Each number is 128 + 24 x the weight over its row's rms, rounded and kept within 0 to 255. Layers, rows and columns count from 0. The size above them is the row's rms in percent of the matrix's.

# layer 5 MLP up, 2048x512, rms 0.0333, rows 771-824, columns 384-511
size [104  96 111  97 100 113 100  96 103  95 113  94 119  96 102 101  86 100  93  95  88  92 102 101  93  88  94 103  93 102  92 109  98 105 102 101  82  99 102  98 104  99  84 114 115 112  98  96 103  96  95 109 102  91]
[[121 138 127 124 130 140 122 103 150 109 135 121 132 143  90 158 100 167 185 148 127 125 140 115 114 142 158 121 148 131 119 136  87 121 132 130 154 134 111 126 126 116 109 163 138 114 114 104 138  92 110 127 154 162 126  83  57 137 136 121 114 126 102 141 128 145 126 126 129  97 129 163 130 141 119 148 126 142 145  94 143 169 158 103 176 116 117 171 162 145 138 100 133  77 142 164 179 116 132 125 101 128  59 136 102 165 134 122 137 117 104 117 133 175 143 114 126 122 153  74 153 133 148 116 116 106 100 134]
 [163 124 107 102 123 124 144 102 103  97 134 120 120 159 112 102 130 126  91 112 124  96 101 108 146 118 164  76 156 115 149 121 142 106 139 120 107 129 129  75 157 146 117 137 125 102 145  90 118 152 145 108 146 111 114 140 128 112 170  92 139 151 110 121  96 117 123 133 149 110 135 126 133 131 144  91 138 153  77 135 111 141 130 131 158 142 120 113 130  64 144 112 147 115 103 144 166 137 194 146 105 180 170 116 132 126 157 104 113 103 148 111 129  94 133 129 157 141 140  98 154 118 139 107 152 104 147 107]
 [ 95 133 164 121 123 141 123  78 139 163  87 129 106 129 163  79 115  96 131 146 126 136 149 148 137 124 139 114 118 107 137 119  92 169 128 146 132 133 119 126 119 152 107 112  99  98 109 124 134  73 146 119 112 111 100  96 144 114 147 160 150 177 126 110 178 180 127 131 156 141 136 118 142 179 147 123 115 140 144 121 121 136 112 141 153 108 136  94 120 127 128  93 128  90 129 167 145 157 139 154 174 125 105 123 150 114 144 125 135  88 192 149 142 128 132 123 127 151 145  87 119 109 126  66 123  98 154 123]
 [130 133 146 108 122  92 120 154 109 144 137 138  96  88 152 110 124 128 100 139  93 175  92 144 133  85 100 106 118 157 130 113 114 160 134 104  96 109 149 138 141  93 152 170 147 129 130 103 128 141  92 141 108 174 134 118 162 112 155 102 108 122 133 181 145 110 133 168 103 114 136 147 136 107 135 111 102 147 152 155 130 160 157 153 101 120 137  84 140 138 169 116 152 107 109 186 108 129 141 128 102 153 141 120 130 115 103  92  61 103 133 146 131 166 125 110 121 116  89 110 152 105  93 100 128 133 186  97]
 [104 136 160 122 123 106 146 190 111 131  91 123 137 132 135 162 115 117 119 110 117 131 120 104  96 124 136  96 167 109 139 146 108 142 134  88 140  79 142  92 143 134 127 117 111 153 128 177 133  86 138 161 142 118 110 121 102 115 105 111 153  93 150 118 110 156 110 140 101 133 104 112 128 123 121 136 145 106 124 131 143 162 137 118  73 106 117 138 143  71 160  93 109 162 180  96 118 106 110 104  70 127 130 142 138 111 108 120 106 116 141 173 100 111 135 121 124 137 125 171 127  89  96 184 141 139 140 130]
 [169 128  90 122 111 147 133 118 141 136 133 117  98 137 152 118 117 101 110 125 143 117 180 118 159 113 130 142  93 131 105 155  92 117 168  95 110 130 134 162  97  81 118 140 143 129 154 153 153 151 135 144 132 140 148 123 156 136 109 185 117 101 142 109 131 170 103 132 125 137 124 119 102 138 113 139 160 148  91 113 116 122  96 121 145 192 138 121 110 127  97 125  90 168  99 140 143 133 125 117  95 141 142 101 127  99 112 122 132  95  92 133 101 148 149 134 153 130 145 138 137 135 143 115 135 109 129 140]
 [143 118 140 132 128 138 148 120  84 116 104 110 112  97 108 149 103 157 158 109 116 106 104 129 140 132 122 156 116 143 119 127 135 165 180 161 159 131 115 114 145 131  95 114 113 136  92 147 142 123 166 105 104 111  93  85 155  98 104 118 136 121 152 152 113 131 139 147 111 174 130 107 101 156 123 108 132 152 123 137 131  92  85 131 118 146 162  99 115 121 126 111 112 199 101 137 124 115 120 147 127 119 148 140 124 117 133 126 175 139 115 118 160 126 173 147 116 152 113 131 149 120 123 105 148 166 140 125]
 [140 186 100 128 122 124 145 104  99 130 135 139 120 159 128 128 110 118 137 120 148 126 103 138 181 144 172 119 146 154 125 128 142 107 149  96  53 125 136 176 136 147 177 154 139 118 134 121  88  96 156 120 131 136 127 103 102 104 109 134 151 124 114 126 117 103 122 139 115 110 174 149 117 129 107 124 111  86 131 150 107 122 142 168 108 178 135 131 131 117 113 154 111 137 162 166 130  92 146 110 103 133 149  70  82 146  67 159 168 132 141 108 162 104 122 115 138 100 116 117 145 107  94  68 166  92 149 144]
 [103 173 132  92 111 135 125 108 136  78 143 123 123 107 110 121  90 101 140  89  95 120 158 116 118 135 135 137  95 164 156 111 142 126  98 106 107 142 113 131 116 100 103 101 155 139 118 118 154 147 134 111 125 146 139 119  80 159  98  97 131 127 141 143 107 118 119 108 156 127 152 101 122 128 128 132 160 133  84 125 134 145 136 133 152 125 121 111  99 137 131 135 143 133 158 121 129 123  91 123 132  86 153 121 128 162  75 149 158 162 153 165 115 119 144 158 101 111 122  66 112 121 149 140 120 195 145 125]
 [ 87 109 109 120 112 150 110 136  96 125 169 104 101 148 140 183 109  97 127 138 102 135 129 106 112 113 117 103 136 123 153 152  83 143 106 138 140 144  55 108 150 115  97 140 131 109 131  90 107 105 135 166  55 123 177 124 103  97 168 114 164 161 148 138 128 123 134  91 125  87 108  91  67 139  93 164 104 144 123 138 140 100 128 174  99 121  79 116 145 132 117 105 107 130 111 101 133 137 194 109 111 114 104 170  86 155 170 115 129 120 154 150 135 129 100 110 118  86 152 133 117 109 112 162  98 129 139 127]
 [120 112 105 128 147 146 116 124 109 158  95 132 132  85  94 118 150 143 110 117 122 106  99 140 134 132 123 118 124 118 114 124 165 128 134 142 110 106  77  99 147 136 166  86 175 156 140  91 120 142 137 141 142 130 100 111 147 159 119  81 121 151 135 154 124 136  91 111  98 129 109 152 129  90 130 168 143  91 143 112 145 108 139 121 126 124 116 174 136 176 137 143 135 155 162 123 139 134 129 166 165 136 135 148 116 127 122 122 109 134 105 161 128 116 104 128 170  65 134 128 180 137 118 142 131  93 136  98]
 [ 92 141 120 160 156 127 141 110 119 165 123  86 127 124 137 118 123 136 149 111 108 120 111 115 119 166 144 133 113  97 124 110  98 137 119 118 123 117  94 124 184  85 101 149 149  99  79 151 112 125 132 143 131 142 117  91 109 134 129  95 135 175 126 143 114 125 112 149 132 109  99 178 112 149 130 111 120 107 129 160 115 174 136 112 124 150 117 129 132  78 142 185 140 140 140 163  95 103 145 123 134 148 131 148 116 113 166 146 171 145 131 103 186 131 103 137  89 147 142 148 164 112 176  80 113 155  99 107]
 [ 98 181 150  95 121 112 112 117 155 158 166 110  95 124  98 155 128 124 124 154  94 118 150 170 141 155 116 136 125 154 164 123 105 126 181 119 145 112 129  89 142 149 120 161 119  95 132 120 120  96 141 105 159 113 150 125 112 127 112 118 138 130 157 140 118  95 132 102 112 122 155 135 125 106 156 120  95 142 106 112 166 162 123 120 149 129 123 140 153  91 128 137 121  88  87 131  96 149 132 141 126 158 139 125 113  92  78 100  95 139  84 182 113 109 135  85 141 138  81 165 149 148 167 114 129 132 128 112]
 [132 151 157 112 114  76 125 122 113 109 105 109 117 120 109 102 157 108 143  90 108 127 151 126 157 114 167 110 182 103 166 146 148 143 152  89 149 137 140 114 138 136 115 162 148 124 136 171 144  97 109 162 167 172 136 105 117 143 124 125 131 113 123 122 165 153 142 134 152 133 112 158 154 111 132 107 140 113 133 188  89 128 137 107 106 145 110  97  91 106 125 154 122  75 126 124 120 120 130 134 145 114 148 121 113 138 147 151 141 143 144  90 106 145  75  68 178  98 161  87 147 124 106 126 134 142 135 120]
 [155 138 144 136 139 166 172 127 123  84 177 118 172 135 157  74 174 136 125 141 148 124  92 113 115 161 102 142 146 104 150 123 189 138 107 120 142 117 102 144 143 169 194 136 165 142 111 152 144 114 102 174 102  95 169 142 118 124 124 120 145 108 115 118 105 123 111 128 192 147 169 121 142 137 158 134 112  62 136 127 140 115 166  94 115  85 158  78 132 116 107 123 144 112 171 150 129  88 128 140 136 126 151 118 118  89 136 131  99 174 113 146 113 118 128 123 114 153 128 133 125 144 128 130 136 116 143  74]
 [114 116 166 118  80 150 163 161 168 163 143  81 118 113 113 139 113  91 133 106 113 139 130 101 109 164 132 110 120 101 142 115 105 153 112 105 115 132  59 138 116 156  88 163 185  97 119  85 125 147 131 109  97 150 147 125 133 115 128 129 124 103 138 138 108 158 151 119 121 171 112  94 149 116 147 142  98 148  99  88 160 140 124 122  73 106 153 115 154 126  77 170 104 151 120 141 132 129 138 109 107  86 156 128 122 115 168 162 121 135 153 111  76 103 172 135 158 172  93 137 135 135 154 128 104  90 137 128]
 [136 144 173 128 164 160 140 117 162 156  97 124 140  91 152 147 128 125  66 108 116 136 118  92 118 136 130 135  97 145 176 115 103 106 143 130 114  83 109 139  98 111 139 136  99 120 127 153  86  92 138 108 149 118 102 118 132 140 111 146 160  85  97 195 118 124 135 157 111 121 167 107 158  96  77 139 158 122 133 112 137 117  91  66  92 146 175 104 164 102 111  90 117  86  85 110 189 138  89 138 140 119 152  96 118 175 140 134 135  77 103 127 149 126 105 140 144 120  66 158 107 119 130 123 111 111 151 123]
 [130 111  96 147 100 143 133 106 129  90 127 128 121 101  84 129 134 134 101 144 130 170 118  96 109 130  90 122 159 109 115  79 173 103  95 134 132 114 157 163 141  92 134 150 133 140  86 139 178 161 154 157 117 149 137 136 141 121 124  88 113 144 124 134 155 125 124 153  56 103 144 129 127 103 124 124 113 119 127  96 159 125 131 157  94 136 164  92 148 112 138 150 110 126 129 105 138 127 173 109 126 155 123 127 105 154 132 128 150 145 181 140 131 141 118 154 132 101 136 118 118 122 150 116 119 149 106 154]
 [132 116 149 136  90 140 118 104 115 139 150 115  87 116 127 110 156  93 117 149 152 176 103 150 140 135 167 165 119 156 164 119 156 111 147 149 126 135 143 120 130  90 135 179 142  94 113 119 120 123 104 142 165 146 109 100 130 164 125 105 110 128 144 114 125 120 139 112 154 127 122  96 140 124 154 140 164  96 130 155 135 124  99 164 142 162 113 154 141 125 133 145 124 105 152 131 100 104 144 125 193 144 137 180 149 107 153 140 151 144 130 133 104 131 129 145 135 125 129 137  63 132 129 121  90 112  78 104]
 [116 131 125 146 103 137 108 129 127  93 136 138 130 142 122 166 159 130 118 136 123 128 126 130  66 114 166 150  95 109 165 108  78 134  99 101 165  97 118 126  99 144 195 194 125 126 119 165 102 172 132 149 127 122  98 100 148  99 157 138  94 165 128  95 149  88  89 133  95 137 169 153 116 170 107 138 132 119 100 141 126 134 142  97 133 163  76 108 175 118  96 128  95 105 121 109 127 103 128 112 128 143  80 117 122 171  53 141 120 137 150 126 127 120 162 114  90 158 116 128 123 170 108  74  87 107 114 102]
 [110 113 140  87 109 120 134 156 150 171 150 140 134 159 123 133 122 111  85 117 106 121 135  90 120 121 151 134 103  62 111 157 155 149 138 134 121 172 132 147 184  82 157 104 133 126  75 129 174  97 103 184 106 131 134 140 129 124 114 108 138 153 142  95  77 171 117 155 150 144 139  88 168  99 111 158 117 126 159 136 134 149 154 127 143 205 151 112 146  80 115  96 159 146 133 162 107 157 145 149 112 137 118 110 105 107 129  97 142 108  98 175 144 120 156 114 157 115 128 188 151 138 122 139 122 149 142 121]
 [ 95  99 144 121 147 100 132 147 172  90  76 109  96 123 121 135 156 146  99 148  86 155 142 143  98  95 113 111 112 138 116 137 163 108 101  90 126 105 145 117  88 201 145 115 120 140 131  94 135 156 129 107  93 126 180 139  70 107 132 115 112 118 158 163 121 119 106  73 129 138 102 109  99 119 108 156 123 146 142 146 129 137 151 139 140 140 131 136 122 118 107 158 109 150  97 122 144 174 107 111 154 119 137 177 133 131 139 123 152 103 129  82 104 149 183 150  90 172 122 138 164 132 122 179  96 100 147 115]
 [100 119 112 156 130 158 117 127 103 145 117 121 179 138 121 142 100 158 143  62 131 122 163 126  78 125 121 107 101 107 119 101 133  96 147  92 113 135 118 116 109 113 113 148 142 109 155 151  79  97 140 158 120 103  84 113 122 125 138 100 139 125 181 130 136  68 116 142 175 157 148 104 116 166 155 127 158 127 138 123  66 111  88 126 147  61 129 110 130 132  79 145 126 121 165 151 134 115 130 123 120  98 100 109 103 114 131 141 138 137 118 145 140 112 139 155 114 140  97 130 121 112 157 141 122 122 141 138]
 [150 135 124 150 142 150 113 140 131  84  86 123 156 183 139  80 145 124 178 125 136 160  90 117 161  75  85  92 145 177 102 139 139 138  99 100 134 134 150 131 133 105  98  96 137 131 138  86 114 159 109 107 130 104  76 107 115  67 125 121 101 141 132 145 137 121 171 142 128 112 158 145 122 107 144 141  85  95 123  99 154 134 105 124 100 127 172 153 147 150 160 160 118 103 170 122 173 143 148 121 116 107 154 119 150 140 151 202 158 125 102 138 137 159 142 101 114 139 132 135 114 151 128  98 105 112 116 131]
 [131 166  96 114 116 138 147  99 175 126 140  96 131 132 141 130 142 110 104 124 128 106 147  69 142 101 173 134 116 114 131 148 188 151 147 110 143 152 120 173 118 117  85 104 106 138 171 158 112 124 179 109 129 148 125 166 101 132  98 129 122 126 150 131 160 109  86 125 143 177  79 112 155 152  82  95  89 140 124 177 137 146 179 141 116 102 136 162 138  98 149 181 127 133 114 100 136 115 130 144 120 119  99  85 122 121 139  99 141 126 180 183 111 148 147 143 126 131 104 143 100 142 113 129 103 162 180 114]
 [ 56 128 147 149 124 150 166  99 146 135 145 164 130 137 163 110 125 145 103 120 129 139 109 167 140 144 123 148 157 127 178 114 150 178 113 133  94 147 153 124 200 140 142 143 164 154 121 145 157 104 169 125 161  98 149 109 137 119  90 138 148 101 129 135  92 123 156 164 135 121 141 115 142 111 126 164 109 155 121  98 147 114 128 143 133 100 195 152 160 127 139 130 123 112 102 116  97 109 161 131 123 139 121 107 162 140 150 135 141 125 124 171 128 143 105 126 110 162 159 135 129 118 109 167 147  92 134 113]
 [121 139  80 109 119 162 127 157 157 127 161 158 100 134 151  95 114 121 150 127 111 126 125 118  97 129 106  88  92 132 135 167  91 100 123 121  89 111 104  86 145 103 129 146 163 156 168 165  96 141 152 156 150 144 163  58 132 145 133  99 127 149 133 103 117 120 121  96  98  74 129 105 145 127  83 114  63  84 143 141 112 103 126 157 139 119  99 136 131 132 132  82 121 145  98 151 189 147 116 105 150 123 165 121 149  96 158 149 161 149 153 113 121 133 142 132 115 106 115 117 123 125  91  87 104 170  77 166]
 [143 133 131 129 106 162 121 111  95 126 122 136  80  90 131 139 150 130  87 117 106 103 138 125 154 108 184 126 152 144 107 137 187 141 108  88 116 154 119  68 142  86  84 131 154 133  66 124 133 115 126 124 103 149 126 149 146 158 123 102 157 122 125 146  99 107 114 154 142 150 145 102  97 112 126 159  92  97 164  47 145 153 121 105 179 160 102 140 115 103 131  97 123 125 139 134 156  96 106 179 145 150 134 142 123  97 163  95 150 152 165 122 138 130 154 154 111  99 131 118 126  99 115 128 158  61 116 128]
 [100 144 175 103 118  94 176 137 122 159 149 133 130 122 169 137 144 123 139 123 103 163 126 159 147 128 154 122  95 129 164 135 110 107  97 118 162  78 147 143 117 148 114 124 135 157 142 142  86 168  99  97 125 146  95 141 117 121 151 122 112 112 119 177 118  88 144  98 147 120 131 152  77 138 108 126 124 127 144 146 139 117 121 110 151 110 125 161 160 119 159 196 118 142 134 130 147 144 125 114 135 167 147 128 135 121  94 171 115 128 157 100 151 136 122 147 147 107 119 151 118 143 141 147 134 118 169 110]
 [ 97 132  88 122 130 161 114 109 149 127 136 144 118 140 131 150 140 140 130 117 118 105 106 121 130 129  91 134 122 141 140  87 144 132 124 122 139 104 104  89 146 118 129 136 109 138 114 126 148  73 117 149 147 100 104 128 119 149 142 120  96 161 117 126 157 121 151 113  98 129 168 165 112 172 158 120 113 147 148 136 148  95 129 143 126  98  98  96 130 139 175 157 133 130  95 146 100  94 107 130 142 185 138 138 122 140 158 157 191  97 163 110 104 109 138 142 133 166 107 140 171 142 155 139 142 121 152 160]
 [160 126 115 147  89 107 154 150 140 132 119 100  96 115 186 154 138 147 125 163 110 158 131 172 121 116 134 114 116 162 116 157 137 138 159 147  81 145 119 126 102 105 161 121 130 140 115 126 122 136 123 158 146 123 104 134 135 141 164 151  89 127 121 102 143 122 119  78  84 162 148  83 135 115 102 124  90 145 130 135 118 108 118 140 121 113 135 140 136 155 103 101  92 107  83 100 108 127 131 130 150 155 156 103 123 142 125 141 162 149  79 148 100 159 150 138  70 167 128 189 155  90  85 117  81 117 157 131]
 [138 130 110 116 118 125 100 147  87  83 167 148 169 116 183 107 112 165 137 124  91  98 178 109  95  97 149 109 128 139 132  86 123 152  94 162 155 141 117 136 119 162 116 114 128 143 115 166 134 142 150 141 150  94 171 100 116 118 162 135  52 105 122 117 137 140  93 153 145 157 136 131 141 153  96 125 159 128 188 125 103  93  95 124 133 103 105 139 117 128  92 112 118 126 134  89 173 108 126 111 103 127 115 130 137  81  94 128 160  93 115 115 114 134  71  92 118 139 128 128 168 151 165 129 140 124 165 108]
 [135  42 129 101 171 120 146 165 131  87 128 140 145 103 120 130  99 154 131 117 129 127 158 157 134 129 133 126 147 129 148 162 112 129 139 168 153 167 147 145 131 113 137 120  89 128  98 131 159 120 130 144 125 123 132 126 141  99  98 163 127  90 130 152  73 133 124 141  91 148 109 141 131 116 117 106 169 101 143 122 113 141 157 133 134 128 133 138 124 126 153 177  90 104 108  96 129 106 148 118 136  88 124 178 131 120 112 161 113 157 115 130 141 111 103 118 110 171 126  98 129  76  96 102  89 123 127 151]
 [ 71 131 162 136 156 133 116 159 170 158 142 169 146 124 131 105 168 117 128 122 111 120 178 143 125 165 182 146 133  90 125 108 173 170 171 124 139  99 156 127 143 126 112 112 141 148 131 111 128  83 124 130 143 145 122 122 123 111  89  99 141 120 120 143 182 146 104 114 129 130 160 157 106 111 155 119 100 123 141 118 131  53 108 122 110 156 104 109 152 147 138 120 138 118 119 114 104 175  61 122 128 132 138 153 112 151 104 151 112 136 139 126 118 117 117 179 108 107 133 137 112 100 104 157 128 131 161 159]
 [131  72 130 151 166 109 138 106 119 165 120 146 143 138 149 130 126 133 103 126 148 114 103 132 109 168 122 147 137 106 154 115 137 174  85 121 148 134  89 160 128  94 124 100 121 138  91 120 118 123 117 103  94 145  82 149 142 116 109  88 137 168 123  79 115 151 106  22 115 121 124 164 137  99 135 113 122 132 140 112 143  98 116 134  99 150 138 122 137 108 144 140 130 118 102 141 133 110 133 160 138 132 142 139 139  87  95 114  97 184 150 137 150  93 130 135 114 122 110 133 184  76 141 141 104 154 134 106]
 [117 135 138 127 158 137 141 117 152 141 153  82 150 107 139 104 109 125 144 122 108 140 110 119 172 146 134  98 119  94 104 147  97 142 128 117 142 119 172  86 162 112 104 116 129 143 108  87  82 122 126 163 111 122 156 138 150 158  76 100 129 158 141 129 120 117 138 136 121 138 167 145 121 129 160 130  93 195 158 134 149 119 134 106  65 109 102 116 129 163 124 112 135 159 133 129 134 135 150 113 136 158 164 111 153 107 121 142 160 133 131 126 102 124 137 181 117 118  91 132 131 104  95 106  98 171 136 123]
 [105 168 132 113 186 131 113 102 122 107 123 156 176 132 142 170 115 129 126 159 174 131 168 123  96 121 150 100 146 149 123 165 135  95 125 136 103 142 136 127  97  99 123 167 124 126 158 134 131  92 149 138 121 155 176 100 125 139 126 142 155 133 111  90 104 115  88 113 143 175 141 108 160 140 108 154 130 101 116 106 141  93 145 143 126 110  94 135 183  96 146  90 116 131 154  89 140 103 143  88 123 142 103 123  84 172 149  94 117 104 133 130 142  93 145 118 135  99 137 133 105 132 121 110 128 100 120 136]
 [121 133 141 121  83 143 114 161 103 101 128 123 132 138 138 171 122 140 144 146 103 139 121 125 126 101 111 165 135 124 160 134 111 167 162 136 122 129 117 125 122 133 111 129 194 116 148 112  94 129 116 202  97 117 145  86 124 123 159 167 141  88 133 121 147 125 152 118 151 132 122 133 158 134 134 128 114 137 176  80 130 127 123 117 111 109  93 132 148 132 142 134 140 111 140 155  59 110 122 129 119 109 144 129  69 127  93 141 115 163 106 114 114 105 148 131 154 133 110 141 152 132 141 117 122 149 131 122]
 [129 130 122 132 169 151 157 127 138 103 112  63 129 157 109 132 112 125 159 149 139 106 191 153 137 153 128  83 104 107  97  77 137 151 118 136  92 155 126 140 141 129 164  99 117 122 117  77 144 114 107 129 157 142 147 152 151 138 103 135  96 115 134 147 144 129 129 109 124 109 154 114 134 137 125 111 120 127 143 101  58 132 119 134 141 122 142 118  81 189 105  78 141  98 134 114 108 157 159 141 158 112 162 103 156  84 168 115  91 174 106 129 108 111 141 120 154 109 151 106 105 102 127 122 137 111 138 115]
 [120 108 124 116 116  89 163 141 146 110 124 137 123 144 148 126 110 165 125 138 110 122 138 135 128  99 105 127 143 145 132 120 117 108 109 151  87 139 128 127 153 115 169 130 163 119 120 210  91 131 130 105 146 155 117 104 103 155 131 138 125 141 116 143 194  77 123 148  99 120 106 113 104 125  79 118  99 195 134 106 142 133 138 149 136 137 117  98 115 115 133 127 108 132 115 167 136 106 119 155 165 110 162 142 132 145 122 136 156 123 142 116 123 140 175 128 144 118 104 117 138 119  90 113 113 153  99 106]
 [113 127 108 122 114 137  95 125 127 131 124 113 117 153 143 169  76 118 117 163 147 138 116 172 133 130 105  94 116  97 177 108 105 102 172 132 149 100 114 112 161 115 175 160 180 151 106 102 145 107 116 125 148 118 118 112 150  95 104  98 126 134 164 115 138 136 127 138 184 119 131  98 123 120 123 138 117 119 123 144 139 123 124 149 157 128 103 107 132 109  99 160 110 117 118 157 119 163 135 120 133 130 143 100 107 108 103 111 143 128 122 131 126 175  84 115 128 162 192 129  89 127 162 145 182 104 134 156]
 [127 144 118 138 149  99 207 134 141 104  85  96 169 119 128 132 108  99 128 126 146 114  89 102 145 134  74 106 139 116 141 126 123 164 156 113 124 114 118 149 138 133 102 122 124 113 133 146 119  99  90  82 127  46 163 133 141 152 123  87 129 138 133 149 124 141 114 131 133 104 165 155 138 153 169  94 103 111  84 111 170 117 132 166 134 133 149 155 196 134 105 172 108 128  99 138 110 118 107  81 111 138 131 153 116 125 155  75 124 135  90  60 156 128 124 190 136 142 144 110 138 140 163  62  86 112 111 114]
 [113 129 103 150 116 118 148 170 142 172 114  91 152 147 138 111  99 108  79 115 111 154 142 115 131 181 141  94 136 147 112 151 159 110 119 113 138 142  97 115 146  98 136 164 142 137  88 116 118  67 129 123 145 100 108 144 125 139 141  92 147 108 114 178 100  93 138 159 149 137  93 128 140 113 172 137 125 163 153 109  90 116 137 114 127 131 156 108 157 121 177 142 114 142 145 122  96 130 140 143 100 127 149 155 146 145 127 105 103 102  75 155 127 140 139 162 112 175 137  94 122 142 169 127 160  83 153 132]
 [122 117 120 129 155 138 121  84 105 135 163 142 114 164 100 114 118 133 123 108 135 142 141 142  95 163 144 114 142 135 151 155 120 111 103 108 110 126 160  90 110 132 135 153 149 143 113 126  98 130 156 112 125  92 153 141 123  96 139 135 139 104 113 115 121 111  81 161 187 100 118 121 120 127 123 130 114 134 129 127 184 151 116 108 139 129 131 113 131 134 122 129 170 130 124 134 119 105 135 137 168 126 110  63 115 122  98 126 140 115 149 123  98 159 156 122 140 114 104 157 132 113 123 138 116 114  95 131]
 [138 133 131 111 148 123 137 134  95 149 108 146 111 121 158 186 118 131 133 108 121 112 121 114 144  70 111 153 163 125 122  92 105 161 108 165 134 148  71 102 156 152 136 149 140 114 124 143  90 119 102  75 147 120 124 135 125 140 118 118 154 167 136 117 104 110 134 140 122 114 100 128 142 124 165 132 150  63  70 130 122 168 159  76 127  81 129  94 142 151 132 161 143 111 103 117 164  89 138 142 111  97 139 153 129 144 120 143  48 112 117 124 147 156 137  91 152 146 131 154 147 108 126 168 160 142  97 138]
 [137 136 117 121 150 177  89 123 178 125 150 123 142 186 129 116 135 117 130 147 107 117 147 144  93 137 121 120 121 177 147 182 130 137 136 129 117 149 150 169 186 129 159  96 128 110 138 137 110  94 118  96 123 137 145  73 149 118 165 137 117 132 143 170  99 148 122 127 147 156  90 131  94 161 116  96 110 141 146 188 125 130 153 106 125 148 138 135 120 156 113 133 122 124 116 148 171 155 143 166 168 139 142 111 149 130 138 126 174  93 107 150 149 132 138 126  86  95 149  99 146 122 154 112 132 141 162 148]
 [173 127  82 140 130 109 148 126 166  76  93 131  96 106 122 143 126 136 128 141 126 135 101  99 120 126 114  99 123 162 122 110 168 121  81 130 106 128 140 132 111 119 141 106 118 157 121  89  99 110 141  84 125 145  90  98 121 116 135 153 123 155 145 136 177  99 155 139 150 129 134 103  80  68 106 103 170 154 135 106 154 131 121 139 137 112 139 112  84 133  88 117 119 132 142 130  93  96 155 104 137 131 152 155 128  93 123 118 102 127  93  94 110 130 103 105 117 107  85 136 128 159  89 130  98 121 133 169]
 [123 105 138 128 110 124 108 104 109 102 138 126 104 163 116 149 125 121 136 104 125 112 122 130  66 159 142 137 136 122 126 153 116 152 156 141 117  94 145 141 115 125  92 147 170 158 135 155 119 131 111 162 115 101 116 126 138 155 116  95 124 141 160 162 123 136 106 133 116 122 124 125  81 106 116 157 107  74 170 154 135 133 157 148 131 160 144 149 113 111 145 134 117 153 134 112 122  95  99 107 151 186 125 122 132  69 142 157 103 108 116 109 124 156 147 135 142 115  71  99 143 129 135 137 118  85 147 103]
 [126 151  97 116 174 127 104 176 132 121 122 177 157 115 120 124 112 160 127 145 103 125 141 100 116 117 126 123 125 149 156 161 135 151 116 146 122 144  85 113 128 128 129 139 138 108 182 119 116 103 148 155 159 155 169  95 144 136 114  66 109 159 117 151 106 131 135  89 137 129 141 134 150 103  85 108 110  99 135 168 130 109 106 144 106 127 149  85 151 133  99 116 106  99  93 156 141 175 111 125 166  99 189 141 127 131 111 135 140 127 160 121 134 183 169 142 134  90  98 149 166 134 102 128 131 151 143 129]
 [116 119  85 134 161 162 138 186 169 110 119 104  88 142 148 130 119 143 165 104 144 141  97  92 139 163 162 129 161 137 148 132 130 109 160 131 140 107 109 129 166  98 124 128 128  69 132 187 107 104 130 104 121 152 113 113 139 124 135  97 139 148 146 127 149  96 117 131 103 149 116 103 149 101 128 166 156 122 155 107 145 130 157  89 143 139 140  83 133 130  96 152  96 150 120 140  92 177 138 137 116 137 192 122 137 135 151 116 116 113 129 102 144 110 144 133 121 122  75 117 147 118 139 133  98 157 158 168]
 [133  76 145 114  92 112 124  93 116 141 127 142 104 117 145 104 114 117  91  70 113 140 138 151 125 127 200 115 179 119 120 116 136 112  86 128 138 122 156 119 177 147 117 121  94 131 144 176 147 146 125 137 126 107 119 126 129 156 151 136 154 131  93 147 133 136 155 141 116 168 104 111 126 192 139 121 134 120 110  89 154 137 120 103 132  91 139 140 146 155 110 134 119 131 109 106 110 163 139 112 140 137 120 105  64 123 116 180 140 131 127 129 108 120 115 102 126 131  80 144 126  54 112 102 125 128  88 137]
 [100 161 123 131  99 129 131 116 104  81  61 128 118 144 155 155 157  84 142 152 125  87 157 100 132 125 116 126 108 150 123 113 142 111 138 131 128 119 145 105 132 146 137 172 141  89 110 145 114 114 149 118 160 102 104 129  90 149 108 127 149 104 135 138 154 124 101 105 127 118 102 142 130 175 150  91 164 109 111 182 112 126 190  84 117 145 129  53 122  88 185 112 128 117 111 106 100 110 129 138 130 114 153 143 130 188 213 133 141 134 118 136 122 106 117 127  92 105 108 113 144 131 143  76  92 114  88 110]
 [128 146 203 137 127 142  86 131 105 137 113 169 154 105 137 137 104 128 142 151 140 130 145 158 121 113 160 121  92 133 120 152  96 153 125 127 117 140 131 152 101 158 144  99 117 135 156 125 101  82 136 104 140 146 154 113 141 120 141  85 128 210 133 115 129 102 148 125 120 157 125  98 135 100 168  88 133 157 139 133 146  93 103 136  88 185 154 134  99 102 160 129 137 143 162 149 143 110 100 152 140 147 131 163 110 134 119 119 136 114 141 123  92 132 142  98 134  89  99 127  78 137 192 147 142 151 118 149]
 [148 124 105 169 133 124 167 131 141  27 135 152 121 119 157 161  89 103  94  99 138 141 136 129 115 103 124 115 137  99 140 145 125 123 121 125 128 126 123 119 118 102 132 129 113 106 114 130 121 107 153 145 121 113 111 111 111 116 128 146 104 169 135 174 103 109 188 148 146 157 143  84 107  86 121 148 130 111 124 143 129 139  70 165 144 153 159 122 150 152 164 119 121 168 131 154 131 117 145 180 125 140 162 120 126 116 114 152 101 117 108 122 114 103 106 155 137 105 157 122 135 130 140 151 170 147  95 120]]